config = dict(
    num_hidden_layers=14,
    hidden_size=512,
    num_attention_heads=8,
    num_key_value_heads=4,
    head_dim=64,
    intermediate_size=1344,
    vocab_size=32000,
    hidden_act='swiglu',
    norm='rmsnorm',
    norm_place='pre',
    norm_eps=1e-05,
    positions='learned',
    qk_norm=False,
    attn_scale=0.125,
    bias='qkv',
    tie_word_embeddings=True,
    parallel_block=True,
    init='normal',
    init_std_qkv=0.0204,
    init_std_o=0.00385,
    init_std_up=0.0204,
    init_std_down=0.00385,
    optimizer='soap_variant',
    learning_rate=0.00291,
    lr_mult_up=0.701,
    beta1=0.95,
    beta2=0.95,
    lr_head=0.00642,
    warmup_steps=200,
    schedule='wsd',
    decay_fraction=0.403,
    decay_shape='square',
    final_lr_fraction=0.0,
    batch_tokens=[65536, 131072, 262144],
    max_seq_len=1024,
    doc_mask=False,
    train_tokens=450400000,
    max_steps=3310,
    dataset='wikipedia_en',
)
Each number is 200 + 20 x the weight over the matrix's rms, rounded and kept within 0 to 999. Layers, rows and columns count from 0.

# layer 11 MLP down (transposed), 1344x512, rms 0.207, rows 1262-1298, columns 448-511
188,211,178,212,216,208,210,184,215,200,218,231,233,190,202,215,218,173,207,234,216,153,179,182,205,177,235,178,242,201,222,184,193,242,184,179,165,196,205,223,189,215,180,250,230,211,181,197,173,246,228,200,188,182,177,202,206,215,210,219,184,198,166,170
203,178,218,197,200,175,198,198,153,186,219,191,209,224,228,218,162,172,220,214,196,213,185,233,225,170,227,195,183,162,212,220,207,251,210,238,203,203,217,223,183,203,196,241,231,195,197,218,195,228,219,231,184,199,174,189,189,202,201,198,185,188,155,215
179,175,221,164,220,211,221,193,155,205,176,220,210,188,192,176,195,210,204,190,184,205,216,197,214,229,215,180,186,199,207,177,179,218,186,189,188,180,217,237,176,191,220,209,203,193,209,189,203,189,195,199,179,245,222,218,181,187,223,180,181,198,217,214
182,205,194,200,179,215,173,197,214,186,196,244,211,170,182,207,185,199,213,216,163,179,195,184,175,193,223,197,190,176,203,202,215,199,204,201,211,204,161,201,189,197,226,199,202,194,180,206,211,203,216,161,227,209,205,195,177,196,196,203,195,234,227,229
202,214,222,232,179,180,203,193,219,160,181,196,175,214,175,199,241,185,195,192,239,207,183,167,242,203,189,219,188,197,215,209,224,180,209,209,215,173,224,218,192,188,183,211,202,199,181,238,181,168,190,225,191,213,203,220,222,229,193,224,226,176,186,219
198,185,239,242,177,246,194,175,195,160,234,183,177,183,158,234,147,200,193,199,227,224,208,174,191,177,185,165,186,177,175,199,252,225,181,198,206,183,216,211,186,202,238,178,213,206,198,220,215,204,189,169,207,227,246,165,185,229,210,189,199,196,189,185
203,176,203,209,211,207,179,204,183,194,235,204,201,201,191,195,232,201,196,207,172,193,197,226,206,183,190,224,216,201,190,202,184,156,232,176,184,168,210,219,213,207,241,183,186,217,199,198,191,182,248,234,152,219,218,201,194,211,191,189,175,208,236,177
205,199,203,173,182,228,190,190,226,221,179,205,203,174,204,182,183,203,178,187,194,170,189,207,200,224,179,219,197,217,215,209,223,190,197,223,221,210,178,224,169,172,178,202,185,194,185,197,213,204,195,185,168,232,202,216,190,207,248,198,196,205,190,212
174,195,217,215,193,208,215,185,203,154,192,219,191,196,169,213,192,215,238,204,206,213,173,197,171,199,190,203,175,231,199,204,193,207,172,211,200,181,173,215,179,211,198,194,192,198,183,167,216,204,209,180,178,198,215,143,170,142,178,207,187,198,229,207
224,211,207,233,224,197,221,169,184,183,178,216,206,210,197,181,247,198,216,185,190,191,206,219,194,185,203,211,212,205,229,208,196,223,209,182,188,180,175,206,169,179,174,226,223,197,203,190,190,203,179,223,211,175,231,171,201,204,176,182,207,200,186,209
180,182,181,183,186,199,245,237,207,207,207,170,213,220,198,216,239,191,180,203,202,223,205,200,189,215,182,224,211,213,167,209,210,226,187,242,146,180,168,218,230,213,173,183,170,192,241,213,194,162,240,221,191,219,191,215,264,163,208,135,195,226,189,167
171,196,207,179,182,214,199,208,211,229,170,169,208,171,183,189,197,221,200,219,204,191,196,183,204,165,188,217,214,152,165,183,215,203,155,191,196,202,240,208,205,201,204,169,187,226,175,229,193,193,182,218,230,195,197,207,180,219,185,210,201,199,161,181
154,204,231,183,187,187,193,220,166,197,219,197,193,180,207,186,172,213,212,242,219,202,212,209,184,207,229,170,187,223,213,207,158,225,176,186,186,212,238,205,199,198,212,219,201,185,242,182,206,186,200,184,176,190,225,211,190,209,205,177,200,208,216,207
186,180,204,216,184,188,219,199,179,190,176,241,219,207,181,214,181,188,209,215,191,221,215,198,206,185,207,192,218,194,181,192,181,189,199,198,223,188,197,183,225,243,192,196,218,176,192,212,215,170,202,162,178,206,202,217,172,185,160,232,177,194,213,232
239,223,210,187,189,210,195,190,190,221,186,229,194,195,213,190,231,204,199,201,212,193,168,187,163,211,192,214,229,180,167,173,205,211,210,190,200,211,169,202,210,230,184,155,203,206,215,206,213,246,212,189,166,231,204,204,188,195,194,194,174,202,187,163
210,199,224,204,185,190,228,197,173,183,186,233,209,204,171,186,216,226,179,188,205,218,208,211,185,236,230,191,188,170,209,182,212,188,191,205,161,222,168,208,187,208,161,211,222,200,193,191,198,170,209,209,193,213,256,228,193,175,176,228,188,196,173,200
207,198,183,190,190,217,207,205,177,209,226,143,225,194,194,211,186,196,176,216,173,181,175,221,225,215,201,202,210,172,218,177,228,215,200,202,195,183,162,205,170,208,167,205,202,224,201,186,198,193,240,214,230,234,204,228,240,186,179,223,222,181,193,194
207,197,191,208,181,195,192,204,197,186,201,211,211,179,188,227,203,203,214,184,213,216,210,194,196,178,208,187,189,175,222,159,189,194,193,210,196,214,201,180,207,235,176,212,208,194,225,224,174,202,149,191,184,209,169,187,194,189,205,232,150,210,162,202
202,204,201,186,240,196,198,195,169,201,194,193,195,202,182,202,199,212,221,203,185,181,203,207,190,193,227,207,203,162,195,197,191,203,204,170,193,206,187,172,175,165,222,197,199,150,197,217,194,186,167,186,200,204,224,219,211,193,203,186,203,184,197,203
187,213,228,207,225,168,190,207,201,210,177,209,202,191,220,191,201,186,232,194,227,179,179,225,193,191,205,200,200,223,196,215,202,242,191,209,215,169,191,230,189,189,209,213,223,218,217,217,218,219,215,195,225,197,187,209,200,189,168,196,230,211,180,183
199,194,199,203,213,227,208,208,222,208,219,211,199,214,194,203,202,147,215,182,182,195,192,221,189,194,207,185,224,206,211,159,217,191,197,179,246,170,209,189,188,180,219,166,195,188,181,152,197,210,187,216,200,183,193,147,212,190,193,232,192,209,192,198
200,226,197,197,190,191,190,204,197,140,188,205,194,198,176,165,216,163,206,217,180,174,164,193,213,168,171,236,176,186,189,177,171,212,181,228,202,201,190,205,191,179,193,175,197,204,173,207,191,205,225,205,209,208,221,174,202,191,197,208,219,181,184,190
197,193,255,213,223,213,184,213,184,194,246,228,229,187,206,163,209,190,223,231,189,206,213,161,187,200,233,203,198,208,191,205,187,160,190,221,186,211,218,188,163,161,188,180,187,198,177,166,217,185,230,170,220,222,209,185,195,201,224,167,179,208,241,207
176,189,192,228,179,226,227,183,200,190,197,198,219,218,231,165,210,198,244,189,197,181,192,215,209,219,211,204,194,230,167,177,180,216,188,182,221,173,168,214,215,210,202,189,202,176,196,170,191,192,193,198,202,185,173,168,198,196,188,178,186,188,199,183
205,175,209,169,194,191,221,211,173,232,181,212,241,156,222,200,220,186,203,176,207,192,183,196,234,209,175,184,191,227,228,201,204,217,193,207,186,175,161,210,187,189,186,173,203,208,196,190,207,198,224,196,163,199,167,227,193,221,202,214,186,205,192,225
196,217,232,204,179,186,196,185,171,192,196,218,232,189,221,214,194,217,205,216,220,209,180,229,200,182,243,191,198,161,210,196,195,222,195,168,147,218,161,163,198,176,194,204,218,208,213,184,206,213,222,190,210,230,182,178,235,187,152,226,211,218,202,219
206,191,219,154,193,184,168,212,222,234,169,175,193,222,189,225,212,196,189,190,187,172,206,190,205,185,206,182,232,229,189,234,200,181,201,186,228,207,194,209,228,188,213,204,168,206,212,203,184,231,198,203,225,202,197,220,180,260,225,187,207,191,184,228
229,199,189,242,207,192,183,213,189,208,170,210,201,151,220,179,183,192,194,214,234,203,167,225,188,200,211,183,238,187,221,207,213,228,173,224,197,194,209,210,195,209,196,216,197,191,231,198,186,214,191,213,170,180,217,196,227,170,196,220,207,222,194,215
206,206,195,203,211,211,191,155,199,208,198,211,189,153,218,187,179,174,180,226,202,185,219,210,203,217,198,219,194,235,225,213,229,178,189,208,195,202,185,217,184,210,206,198,214,163,212,196,207,205,172,211,219,207,187,187,170,196,203,199,227,238,188,214
202,180,208,225,180,214,185,197,181,197,190,202,181,210,206,211,205,191,195,212,155,181,203,169,176,220,230,238,231,166,209,204,168,230,212,226,211,220,175,180,218,193,232,221,195,177,183,205,201,176,199,194,223,217,207,182,214,183,218,190,207,194,201,187
189,245,204,191,218,187,195,181,202,184,186,188,230,190,206,238,214,201,188,239,186,188,183,205,218,152,205,201,191,222,192,183,244,206,214,167,154,213,207,196,197,203,207,189,179,181,235,237,195,197,206,128,177,190,151,192,242,201,168,199,200,201,199,220
203,208,201,204,211,190,223,229,142,226,216,177,218,194,186,189,212,233,208,192,207,197,163,167,186,184,232,154,195,193,207,171,228,209,213,185,220,195,215,207,203,191,204,219,178,215,209,223,167,235,185,198,203,203,185,175,215,200,233,174,206,188,207,197
191,195,198,190,231,231,216,190,193,203,186,161,192,167,176,185,229,196,206,188,193,188,198,200,221,221,199,166,198,170,193,219,210,207,203,177,208,232,253,185,170,193,179,181,185,182,181,185,239,179,209,198,230,159,168,230,185,213,192,211,186,187,191,194
231,215,200,210,218,195,228,196,190,169,158,221,205,190,188,226,172,180,229,181,181,191,229,174,209,196,195,208,205,197,206,179,213,189,222,206,211,181,208,205,239,185,193,215,201,177,204,186,193,186,183,183,200,170,216,243,184,191,223,236,190,237,206,186
186,203,198,181,200,180,172,196,225,190,221,193,213,224,213,222,210,186,242,196,215,200,209,191,211,239,198,193,235,192,200,195,186,181,174,169,222,192,205,190,195,191,193,218,204,206,173,220,180,177,185,223,210,214,212,192,205,220,232,217,178,210,240,203
211,186,212,239,205,202,203,192,164,221,204,204,182,187,223,182,186,213,207,190,197,186,189,175,183,208,199,179,197,167,195,205,227,217,226,211,224,165,189,213,209,212,171,197,178,232,184,212,201,208,203,169,201,204,193,186,235,216,205,163,191,183,162,234
186,170,187,205,205,203,171,232,191,206,201,221,186,232,208,187,204,205,182,222,208,184,186,202,194,218,170,210,177,223,184,183,173,199,189,213,199,212,159,199,187,176,188,206,204,234,198,181,192,207,172,207,186,191,207,215,204,208,213,216,200,165,203,145
# layer 11 MLP gate, 1344x512, rms 0.143, rows 1263-1298, columns 448-511
199,239,177,209,187,184,205,180,176,193,212,206,194,228,217,187,213,213,177,187,179,200,175,194,184,184,201,221,242,227,206,201,257,208,201,204,199,174,182,207,243,205,196,232,235,208,211,202,190,198,182,181,262,215,172,207,191,197,190,180,175,226,231,233
198,205,212,181,179,210,240,246,184,190,254,218,156,230,224,191,213,205,179,196,179,199,207,205,202,219,222,185,199,167,190,177,185,188,197,197,191,188,190,185,196,207,202,192,182,200,193,164,227,210,235,185,185,222,210,236,226,179,218,203,204,198,188,224
226,197,166,206,228,224,194,189,184,192,181,218,201,210,182,193,223,209,179,220,190,201,198,193,180,211,189,162,243,207,202,177,235,179,236,202,173,210,211,275,188,204,208,177,196,217,180,211,182,174,205,203,205,191,187,204,193,202,229,235,170,172,194,194
206,227,203,200,207,195,180,255,243,208,195,229,206,220,199,202,226,224,187,193,180,198,204,208,189,201,221,220,194,187,177,199,187,230,178,194,176,189,193,176,193,212,212,197,210,214,189,210,183,197,232,206,223,195,185,191,190,233,184,184,208,224,192,179
226,189,216,232,190,162,198,167,200,191,232,214,189,206,224,176,230,198,203,216,203,205,244,229,178,245,195,180,208,193,184,216,212,207,192,195,203,203,211,183,190,200,148,227,178,199,217,178,214,205,178,176,189,196,196,209,198,227,201,213,190,233,195,209
223,228,202,213,161,186,188,185,183,188,199,205,198,203,236,216,225,215,183,196,220,195,236,210,202,208,197,190,200,205,178,201,226,220,201,227,190,198,224,215,171,215,181,189,182,211,211,224,176,217,208,197,180,227,192,186,205,188,217,189,220,181,238,194
215,217,224,180,206,236,209,183,217,235,176,180,184,212,229,187,204,206,181,208,174,229,209,235,179,204,185,196,191,220,190,176,204,227,227,195,205,221,211,186,178,184,226,194,174,220,195,196,228,213,214,202,185,219,258,218,243,168,174,196,181,194,155,204
196,199,200,171,179,210,142,202,207,226,205,180,192,230,173,194,194,175,214,205,209,220,184,210,206,204,215,219,235,203,245,197,193,206,211,202,203,196,162,194,236,199,222,149,222,218,193,223,174,176,203,220,169,219,183,200,202,227,191,211,201,206,193,179
211,222,222,188,158,167,199,204,226,175,194,201,189,224,219,187,183,187,196,247,210,222,165,228,202,185,190,227,209,167,198,207,204,193,201,173,200,193,233,223,186,197,192,199,193,170,214,207,219,233,225,199,216,235,238,177,201,191,214,258,191,173,198,217
188,194,178,219,203,175,209,190,224,231,192,180,203,192,181,205,196,210,188,202,203,152,194,197,197,216,225,243,183,165,235,186,195,181,202,220,238,196,162,161,184,191,204,193,251,202,177,230,229,198,222,198,192,209,210,186,151,218,198,193,164,193,185,222
170,232,199,196,168,189,181,190,209,191,181,203,204,188,150,208,211,188,149,159,219,203,176,229,224,203,194,216,214,173,205,205,180,203,210,196,212,204,195,184,216,225,145,212,228,192,232,166,198,156,157,178,231,220,188,162,185,173,198,169,207,214,226,186
163,199,182,196,185,207,233,170,178,224,206,214,197,207,169,196,226,218,184,191,187,168,212,213,241,179,176,230,184,233,204,162,172,212,241,243,225,200,214,210,194,209,181,192,169,208,221,146,192,211,205,224,208,212,244,197,192,179,198,187,183,212,223,222
194,202,229,247,175,188,178,214,220,206,213,158,147,179,193,197,212,187,194,207,155,213,228,178,206,182,213,247,187,174,208,187,209,243,184,207,201,166,214,188,169,210,213,232,233,179,206,218,196,236,224,193,218,229,222,222,196,181,203,179,183,203,192,221
209,176,183,202,217,185,216,186,187,216,180,157,192,195,229,234,222,183,188,237,187,197,173,188,175,210,207,208,184,217,202,186,180,190,181,242,207,188,191,209,192,204,194,190,214,196,203,199,213,229,187,209,181,216,197,196,205,196,177,169,214,198,223,286
197,199,216,164,219,219,184,192,203,212,184,217,232,195,195,162,179,196,196,221,200,180,202,212,205,214,175,210,175,160,193,186,185,228,200,213,222,213,161,217,220,250,192,178,179,223,186,184,211,208,201,202,199,187,223,207,201,181,219,216,224,220,190,169
189,177,212,168,179,182,217,172,188,197,195,174,214,181,210,157,194,199,220,189,178,188,224,230,223,187,193,199,219,211,217,201,183,204,190,183,226,200,168,222,202,171,199,231,191,195,210,237,194,209,195,217,220,192,192,222,209,197,214,181,176,175,208,161
207,215,211,200,180,204,220,219,189,226,175,204,185,201,198,233,164,195,205,216,234,188,150,192,179,165,199,192,209,195,196,179,232,223,184,196,205,191,194,209,209,193,169,182,207,223,193,209,232,187,209,183,214,180,195,176,191,189,211,178,209,199,188,234
200,192,206,213,190,199,213,228,219,183,191,189,226,183,204,140,212,223,212,199,169,173,210,229,145,170,201,208,218,165,218,215,211,167,219,224,232,220,188,194,197,205,180,217,169,219,178,214,208,186,220,207,162,233,208,177,199,228,187,182,157,230,212,197
185,220,206,184,200,233,200,202,225,212,183,203,168,210,224,211,199,177,207,218,179,218,203,189,238,200,174,182,196,193,208,217,176,214,217,190,214,215,180,186,190,200,207,213,250,201,256,198,191,189,210,226,186,189,190,162,189,208,207,190,209,172,229,184
227,214,203,212,198,181,211,215,177,178,203,185,241,205,205,211,190,208,207,211,210,212,224,186,212,190,176,205,183,204,181,207,214,221,177,235,194,189,198,195,181,264,222,241,198,220,210,222,203,194,213,171,186,225,214,245,204,201,209,204,184,212,198,195
162,207,190,182,215,147,172,219,202,199,193,211,162,213,194,202,215,168,217,208,160,181,205,197,176,216,217,149,223,182,201,182,203,205,210,146,193,191,164,161,226,197,202,222,227,186,198,174,182,204,206,183,206,200,182,154,204,202,200,205,204,207,202,236
207,206,204,197,222,201,166,180,198,182,203,201,178,195,196,153,187,233,187,228,223,211,192,183,210,213,254,211,225,202,187,219,204,221,247,215,188,203,174,173,205,192,198,173,181,221,203,228,229,189,214,190,215,211,173,155,207,210,174,185,209,179,165,192
190,198,219,212,191,213,217,177,164,213,186,203,192,220,191,173,184,205,164,217,217,192,231,213,211,195,151,172,214,182,220,173,226,184,195,199,203,236,186,207,221,199,171,213,192,205,189,238,208,184,201,228,185,189,202,232,212,193,216,185,206,209,195,240
201,181,185,212,193,186,219,214,203,207,201,192,159,239,185,181,223,240,208,213,172,179,229,192,214,187,203,220,223,198,218,149,207,193,218,210,240,231,178,174,199,194,198,181,219,195,178,229,220,186,197,188,212,170,181,197,231,213,184,205,184,213,237,212
196,208,212,199,162,191,177,217,182,214,183,217,207,172,207,224,198,173,184,213,244,187,222,198,205,206,198,168,205,207,172,176,230,190,217,207,212,170,174,162,180,188,218,206,205,207,253,235,200,198,183,178,205,155,187,211,172,196,199,176,237,209,230,201
189,223,202,221,194,211,174,187,202,213,225,236,177,196,174,216,206,179,201,179,212,208,207,216,205,157,207,189,181,176,195,194,212,226,186,132,199,244,219,234,195,190,203,227,211,194,204,212,194,208,215,202,199,235,177,173,211,199,195,211,223,235,198,227
177,178,183,189,219,226,181,200,222,183,169,204,196,223,201,194,211,221,169,197,196,218,183,234,209,188,205,199,254,214,182,201,168,158,202,192,211,213,214,200,188,181,192,192,205,216,226,184,203,258,217,201,172,208,193,180,204,225,201,215,173,199,194,211
197,223,198,236,216,205,195,213,186,221,190,199,198,217,161,191,187,221,212,202,170,218,207,200,223,170,197,221,216,176,195,195,193,193,193,235,231,234,201,228,218,179,187,214,233,203,195,212,195,208,219,201,197,174,189,216,202,206,223,186,201,215,231,223
206,189,160,221,203,180,209,191,198,214,206,186,192,203,198,214,143,235,188,193,232,206,187,234,224,193,223,224,192,187,186,215,210,225,198,207,197,203,197,217,192,224,186,210,190,207,192,176,184,205,211,232,208,208,183,198,212,184,221,160,197,198,179,164
200,210,211,211,186,239,173,212,193,231,228,221,221,201,198,201,182,186,166,204,268,230,186,227,208,220,182,240,206,160,181,195,186,209,184,186,234,192,208,184,175,213,173,192,222,186,199,237,202,213,202,216,194,255,214,193,197,180,154,224,231,201,185,236
195,197,223,161,183,172,204,184,201,192,193,160,186,227,216,184,189,169,234,177,184,214,159,216,227,195,202,199,215,226,249,220,207,211,215,184,213,194,194,202,220,215,190,193,233,176,176,223,195,207,169,178,207,208,203,233,186,198,217,196,197,192,199,183
176,219,210,189,187,217,222,211,250,208,221,175,178,190,245,197,206,188,200,198,210,219,234,184,190,205,209,165,219,183,189,211,211,165,167,182,174,170,258,187,193,214,206,236,183,246,230,191,183,226,207,194,176,222,194,161,236,195,206,156,214,216,191,222
202,178,192,223,174,198,232,202,162,248,201,220,177,227,203,227,170,222,200,203,221,183,195,208,199,220,206,195,191,204,213,220,191,210,213,213,183,213,205,198,207,189,196,213,188,187,196,221,191,200,200,206,208,185,209,180,195,213,187,211,222,219,212,186
195,204,194,212,196,230,191,180,202,164,217,225,207,206,217,183,198,215,229,209,202,212,188,174,183,211,165,206,168,191,192,235,197,231,235,211,198,226,185,168,201,209,204,206,170,202,218,179,197,223,215,184,186,194,198,215,256,183,167,215,249,187,208,248
219,163,182,219,198,189,194,170,182,187,196,183,164,187,196,202,206,185,191,220,187,219,200,195,212,213,207,194,209,201,188,204,191,173,212,177,201,161,195,197,203,214,166,203,216,211,199,201,211,204,212,202,186,212,155,182,174,211,205,189,189,234,210,239
190,211,211,236,176,217,215,221,255,233,193,198,218,186,187,192,204,169,168,171,197,196,205,194,189,184,186,196,200,199,196,180,237,196,191,226,180,215,223,197,211,218,193,207,209,174,178,215,196,191,208,193,220,172,222,259,204,194,198,178,217,180,192,154
# layer 11 MLP up, 1344x512, rms 0.147, rows 1263-1298, columns 448-511
182,187,200,167,205,186,207,221,208,213,197,177,192,191,201,212,195,198,175,208,177,208,166,211,202,201,219,231,177,225,220,210,219,188,190,214,178,183,213,204,158,195,181,179,196,205,188,210,248,233,189,224,203,200,228,211,195,168,173,208,213,195,214,169
184,192,227,173,240,211,201,184,193,207,179,245,220,202,181,181,184,200,211,197,209,188,190,194,217,172,158,197,179,236,202,210,247,225,198,191,217,192,206,204,190,184,188,229,184,222,232,207,176,193,181,213,226,203,184,174,190,203,206,219,198,195,205,176
166,168,188,255,196,234,206,201,225,223,207,170,181,189,195,195,205,191,200,215,189,219,212,169,158,196,225,180,189,198,177,202,229,217,193,177,212,221,195,221,193,193,222,225,217,204,169,196,208,183,199,204,243,194,188,190,181,169,201,191,207,222,197,216
214,205,237,220,211,225,212,243,154,184,195,172,184,205,223,222,196,163,212,195,219,206,194,207,229,215,155,233,211,200,230,219,209,189,191,226,229,169,212,209,164,207,205,213,175,210,176,207,193,174,199,230,208,182,204,228,229,206,189,176,203,185,187,184
199,187,214,197,178,200,209,222,197,162,199,208,222,213,208,203,195,184,205,194,178,184,197,219,188,220,205,190,224,192,193,189,195,190,195,197,215,201,182,175,174,241,166,226,202,185,172,185,180,210,199,218,177,233,221,187,215,223,229,210,180,187,190,231
219,184,199,214,185,191,199,196,180,207,199,218,201,168,202,202,198,211,207,211,234,183,195,212,210,214,199,208,204,249,219,182,206,204,194,187,200,182,203,171,161,215,176,209,200,177,186,206,167,199,186,191,183,225,210,211,214,207,199,246,233,171,186,175
198,175,209,186,235,232,151,207,215,187,217,243,215,163,185,210,176,191,226,226,180,217,190,188,204,198,200,194,220,229,216,214,195,159,175,198,176,191,218,191,238,199,213,205,233,221,221,218,195,201,224,176,180,197,187,188,219,196,212,257,193,178,269,181
201,194,222,180,182,192,261,186,190,200,244,186,211,193,248,192,212,197,208,176,198,225,203,223,221,189,234,228,215,186,185,218,211,216,160,204,199,203,172,224,205,244,202,206,234,198,195,247,199,193,172,209,199,185,219,203,215,139,186,193,207,195,201,205
228,163,208,157,233,207,170,199,161,184,215,223,171,195,202,161,219,220,177,184,219,182,192,235,199,247,201,173,209,193,203,183,211,253,196,207,209,237,158,188,194,217,225,218,172,202,228,219,186,166,197,193,193,215,207,206,210,223,231,183,231,216,196,160
190,178,178,214,197,216,200,227,160,189,201,189,229,206,241,209,193,194,148,234,207,162,256,232,210,213,185,208,181,202,217,179,239,200,208,197,136,215,218,204,183,221,204,210,201,194,181,229,214,172,168,241,227,198,166,208,194,178,197,213,188,183,197,204
189,204,215,231,203,216,194,193,204,224,169,186,196,193,156,225,190,194,200,219,204,216,219,198,203,211,215,215,199,155,212,175,219,196,210,186,229,163,203,201,215,182,237,200,187,201,213,207,211,214,205,192,214,210,161,180,211,215,208,158,210,213,211,197
211,212,224,170,185,220,226,202,215,197,203,177,192,223,189,176,201,224,180,192,188,151,195,192,246,210,186,191,201,147,197,202,191,191,203,187,223,188,206,160,256,157,179,180,197,180,210,205,194,194,176,171,197,183,242,159,219,222,175,173,214,206,188,186
184,199,200,222,198,190,185,209,205,244,210,186,218,215,198,206,171,229,198,177,191,201,215,220,224,206,228,185,183,185,220,199,217,212,204,182,207,216,190,187,202,187,213,210,154,165,190,224,212,229,221,186,218,173,202,173,227,198,181,179,197,196,235,195
223,204,165,207,201,218,204,203,208,207,195,214,188,187,230,207,204,171,209,215,207,221,167,193,191,218,223,215,204,193,186,228,207,188,216,197,217,214,186,196,237,214,212,195,199,208,210,193,159,201,202,187,225,226,211,174,203,164,192,216,229,185,200,203
207,210,220,187,200,225,219,229,208,216,209,207,188,212,179,184,197,187,211,225,197,166,202,214,209,198,186,178,200,187,191,158,230,221,184,193,212,192,193,204,190,215,173,208,177,177,149,218,168,187,206,221,202,222,202,168,204,191,163,209,211,171,197,164
219,238,250,176,214,195,220,196,168,192,189,236,220,173,201,186,195,214,195,190,194,217,222,186,223,229,206,220,201,197,221,211,198,228,216,176,193,226,182,185,199,200,229,199,191,168,195,206,213,210,203,215,222,195,182,198,225,188,241,195,207,200,177,201
226,228,236,216,175,199,199,165,210,241,199,227,198,222,201,228,199,219,188,182,202,179,206,166,214,214,182,190,221,180,222,195,209,194,199,226,190,185,229,217,209,237,202,185,210,232,228,138,232,213,178,158,222,174,224,166,254,203,233,213,209,210,224,218
208,206,176,205,196,203,180,220,223,180,199,195,191,159,209,163,202,215,200,184,161,177,203,186,188,177,194,202,197,184,187,182,214,165,198,215,202,213,226,206,207,181,149,203,190,224,195,204,209,200,199,186,181,207,216,185,188,184,216,199,174,175,215,163
197,230,199,172,173,183,211,179,224,160,198,179,164,238,209,220,215,199,200,202,197,221,176,205,240,189,191,205,184,185,197,215,167,214,211,181,193,199,186,195,202,216,178,190,189,209,237,203,207,202,181,209,151,192,190,177,196,208,190,215,197,239,184,202
186,191,173,189,204,204,184,195,187,192,169,159,188,205,195,227,179,175,220,188,165,223,198,215,195,235,207,192,173,185,213,211,192,181,200,202,187,198,218,174,195,167,208,213,195,163,211,210,193,198,185,170,179,204,223,171,243,187,193,169,219,214,189,236
180,185,189,199,266,206,210,226,173,198,208,240,187,199,229,200,190,219,186,160,212,210,176,208,200,209,191,174,216,222,204,184,186,178,213,204,201,199,179,195,171,236,216,201,182,225,200,234,215,206,208,225,207,197,203,223,179,199,216,202,215,206,168,195
195,186,182,216,197,218,219,208,193,185,189,179,208,190,199,159,204,200,202,235,212,220,171,202,180,197,205,144,188,186,193,194,176,216,217,185,184,218,230,189,165,227,185,189,212,198,182,244,185,202,210,226,214,196,176,210,204,172,197,199,198,180,205,213
188,198,186,193,187,172,185,190,168,196,221,195,192,168,210,190,204,176,174,196,205,180,192,182,184,178,219,228,192,204,202,220,188,223,217,234,209,225,241,198,171,193,186,220,228,234,183,196,208,199,179,211,208,252,202,173,229,196,192,192,204,212,201,183
155,181,209,206,212,209,195,219,210,164,202,202,201,178,209,186,179,213,201,185,177,221,206,207,182,218,191,212,189,186,207,208,193,192,204,195,188,228,206,168,163,216,215,173,241,182,177,174,207,213,202,196,220,175,200,196,224,206,176,171,198,181,208,171
181,192,178,199,214,188,186,206,208,172,182,204,228,219,230,220,191,210,198,208,201,207,234,197,208,196,190,149,240,216,145,238,180,195,192,175,224,203,221,177,203,219,197,218,154,219,192,210,200,187,194,170,197,156,199,197,156,208,194,193,180,216,190,176
197,211,183,181,220,182,207,165,222,171,250,173,190,185,213,220,196,160,192,198,167,195,212,208,218,204,195,199,207,161,231,180,212,184,210,180,161,208,218,196,228,213,212,199,216,211,200,209,170,190,144,196,226,202,193,201,212,206,216,194,203,180,211,201
196,219,180,228,191,221,186,210,194,174,160,179,202,192,241,201,194,218,209,197,207,199,230,194,205,216,174,202,196,182,186,192,209,214,212,199,241,207,196,191,233,197,173,194,182,218,219,214,192,203,201,184,186,205,162,232,180,192,212,203,194,238,218,194
187,193,223,207,208,204,175,203,187,192,184,198,187,209,158,207,202,210,209,221,218,177,199,165,193,177,205,208,234,210,201,187,184,212,203,207,187,223,195,234,190,224,237,206,195,235,221,166,188,189,225,241,175,199,191,163,211,215,198,185,157,226,227,215
185,232,163,168,194,180,186,207,189,160,238,221,199,196,190,244,216,183,185,222,160,201,194,218,162,181,166,220,216,233,185,181,183,192,193,216,212,204,215,239,189,195,224,224,209,214,219,210,215,188,208,178,203,209,202,204,222,174,210,203,196,235,180,203
173,210,203,192,213,207,205,157,196,207,194,185,204,182,213,236,190,169,210,190,167,227,168,212,190,161,226,173,210,221,214,209,224,215,168,212,188,219,215,225,218,222,175,188,160,213,167,155,177,210,239,165,193,188,197,229,212,215,207,223,183,174,197,205
207,197,190,216,203,219,189,160,167,210,198,214,205,221,236,178,170,195,166,157,228,202,183,215,193,158,229,204,224,212,199,189,212,228,216,162,225,177,205,198,192,180,207,227,206,159,170,205,216,217,202,194,209,207,186,205,202,220,181,188,185,228,197,202
191,190,177,192,203,174,218,224,222,205,233,175,239,214,210,177,224,220,179,189,183,210,218,224,213,208,194,201,174,209,211,193,210,208,209,218,222,241,221,208,204,190,218,189,226,217,187,241,213,221,164,211,179,224,198,213,220,207,180,166,210,205,183,183
162,178,218,234,243,176,193,205,216,213,199,205,195,192,194,186,222,199,179,181,195,215,196,197,207,194,195,200,174,194,187,213,202,199,214,203,183,202,170,186,199,203,186,196,209,208,221,206,212,171,188,231,201,216,168,232,200,209,199,182,215,237,193,193
206,213,184,214,201,189,267,146,189,186,244,172,186,205,190,190,169,176,154,192,197,222,171,204,187,216,208,207,204,233,209,197,219,175,208,194,178,185,187,222,228,179,199,179,187,193,189,198,210,190,215,176,216,178,201,190,218,197,194,204,226,199,168,238
207,205,194,201,242,240,218,228,223,189,215,204,191,176,183,195,205,182,218,214,194,204,205,188,218,221,221,227,140,208,164,192,188,176,209,208,192,183,221,204,229,201,186,227,186,230,205,172,210,170,168,180,190,207,196,167,191,232,221,216,198,207,193,186
203,185,204,193,232,226,203,180,181,168,197,188,220,165,212,238,213,200,197,200,178,198,231,194,173,184,208,163,185,196,205,208,177,174,198,214,212,197,180,205,193,206,165,199,157,211,173,174,228,208,195,202,240,210,185,161,245,242,211,169,170,220,162,179